Each number is 500 + 25 x the weight over its row's rms, rounded and kept within 0 to 999. Layers, rows and columns count from 0. Numbers have three digits each. The size before them is the row's rms in percent of the matrix's.

# layer 5 attention value, 64x64, rms 0.107, rows 0-63, columns 32-63
105:494493520517514495445484477523540559457480491492511532494518497481502490507483474508511502507492
107:525498534454445537515488525525514508508483485486495505521504509531489499503499500470453475488486
090:461500510492498555487516528532533513549497560496460486479495474433561511509476490509477486471551
088:483476487541493490521502443529482544526546475450520480521519513466513460517469517493524506501424
102:465489504510479457496522476513489445483518483537511544485524518472492562523487512519537474475519
100:475498448513493528518478492537508478525487479496494513506527498480472513479555516478508575512499
077:457499497517489493477504491471529512518495499473509503495499519482522522536519530532482477451491
085:490506462465506482491543514523522491479519478498493499474579502517496494509516514459515504503476
073:498503498503512507515492489550496514476506517490491506540510514453502502485494484522525497488499
099:456499493482534535497524534503457497511488522507481504518483531496505531506492485488549484522512
103:521496522496468504484544529492497467443538513488520471496497488508530472487573531490536515473501
092:510532513508485457502500521462499504508508467500553488475483488529521521508446514469491513442510
102:531447492462494527506482502461507521526469535474548478492478497488516465485490512545513503501499
094:510540482520497465554500554494473480452482476471511487508482493510489489529487531495523494469524
103:505478492510503515553504470520482517455485517483533488513503509438466495500511519535490530478453
098:512528492521527517515475489504496486517494508461473554477483493490496485507492508450551494497474
092:483528493511518494466486478509502516530480482491508470507489504514535504473442524518531504485504
085:483460481490515494513495467520515489491466507437488530473501491533550464550535485481483510528494
102:498566506502505487501505502478498519493499531526531531459532543492495491482506475458513549524467
101:497521522473513484528520479524501535529502516551501498529470466526537471437505497505477485467492
121:509467467488492535509488517489502478486487513475514523454521525544482493467503513503488470488517
093:524520443514498520501482485513509454501479483540526502524505524473529470515525487499508516496520
094:515489504503531472492508496547492494474512523528478511458500470464550497460493504538478508485492
098:485483486537502492455504491488511503490524492460522471531485545525524506448539458481453471499502
089:533514442455497515476490506531488490523453454464436499520481471470495481510532497482482480504481
107:494483462476494510494489512521536483500510472501481511457503507514474486491509491523536489491539
099:506498488505463483509526488511475430498525504514500507511508488493475509515521431504472482478493
102:462492497503477481489483509495468476568472465527489508540524508476489536496510439497540492465502
093:513515494489495482489506517529501535510514551432502509531488520552496498486498511531499512510499
123:555474490465510514516526517484545497518514523510447467496515486481480508510508517494495454461484
082:552487456520480477472545536494492521497515509469442521473493494527558480495480489502506477484553
100:490536490507554492470537474550508497469510482523529457498505533517485502523479508451478505519471
107:473518515494504490520509530523492516462561483522525451475486480488500505484516527471504519474496
107:493477531495499530478521526513506482475499494461468525506506500471505491480501541489548469505515
115:478522486580537544522481511512504473525495509488488472495516504467460504509501501460519495525507
097:453506539471498483467447505503486507498502490493487539491489476505491488527458514525522469465540
099:512465473480524491470448518452482547548503469487535465481486503503499526508449503513507459518545
095:482462448491490468471512508534540467498492490483508544470550508529516520494494491475465472499502
107:450522512448514501508501496490511529517533498511488482535451497462538466509486543507518495479494
113:516506476497487534492518493526533529539506502447475525492524521511551484521482489509504491525480
109:475540490525500466515529525496471511524515485476494508502496504505531472488514501532537469492512
120:472473480501488486483527512426530475514487505531453481491518507518481537483507487490466525464456
093:471463527540488511501530491494528474478523497501515494481540529496512510536509465463500497464479
093:503474497510514540508485477503503542501463544471494528473492522481444507495498569526489534508499
096:483506475532504452519462507515515535466484519505510498506510492528511556501515484450443440491507
091:475466472497500469551519504510467493539503529510467510495498487501508514491474502507485521493525
099:517530457443517484474540500492492530473470455484486497513482490467492499491518491518436501485459
099:539517512520526513506528517509516432455518523469504472510485534522484491466485504523516534510495
087:482515551544526517503505535479490467434525476489455458521463499504500497526460496472474527513471
098:510478466497527505469498453493493502537473482465520521484489499487501537510491518492512485511520
101:506501509494519446498516482528493533501526494475501500540523454447509486488461518520491499535508
103:497490487535500486480487536473554510500486498520443537507537510494468557505512461520546497513506
106:537518517541559511491505477445526522451504510534519516484505493553516513478546492485488476524510
107:479524528486491547463504480487483504502498517511493515464498455498492509516509483462492508521500
116:485476484474500541498497522482506541541492491470501453518511506533517502518458497474497488508544
084:483478475526474522485534499541462479520520499536455504544520533561514524478514509480476468468531
097:445541489511502489467472497497501533538495531478489520481466494526482503458487426486508509480526
101:492489514473503441491485552493511517518495497502520515499479487534456449529496516517470456483505
120:500528499455514480512455505520506531527462498483509527561526506528485504485497495478524513503496
098:491537495516498500542492530512510519473484528479489506518541539505513449515506499484535479473543
095:484500502457488536467508429554490482471497494503509454473496519519531487498517504480535503508489
098:547530499474521493531511550502507516460481505490520508506496498496488502489541483508532500487488
117:501479476532510525533501488522491492508497468475527539521506489519508485492531481515505500500501
102:498481499456499454505476459505424533484481525493520493487502473467488510510489519490557529489492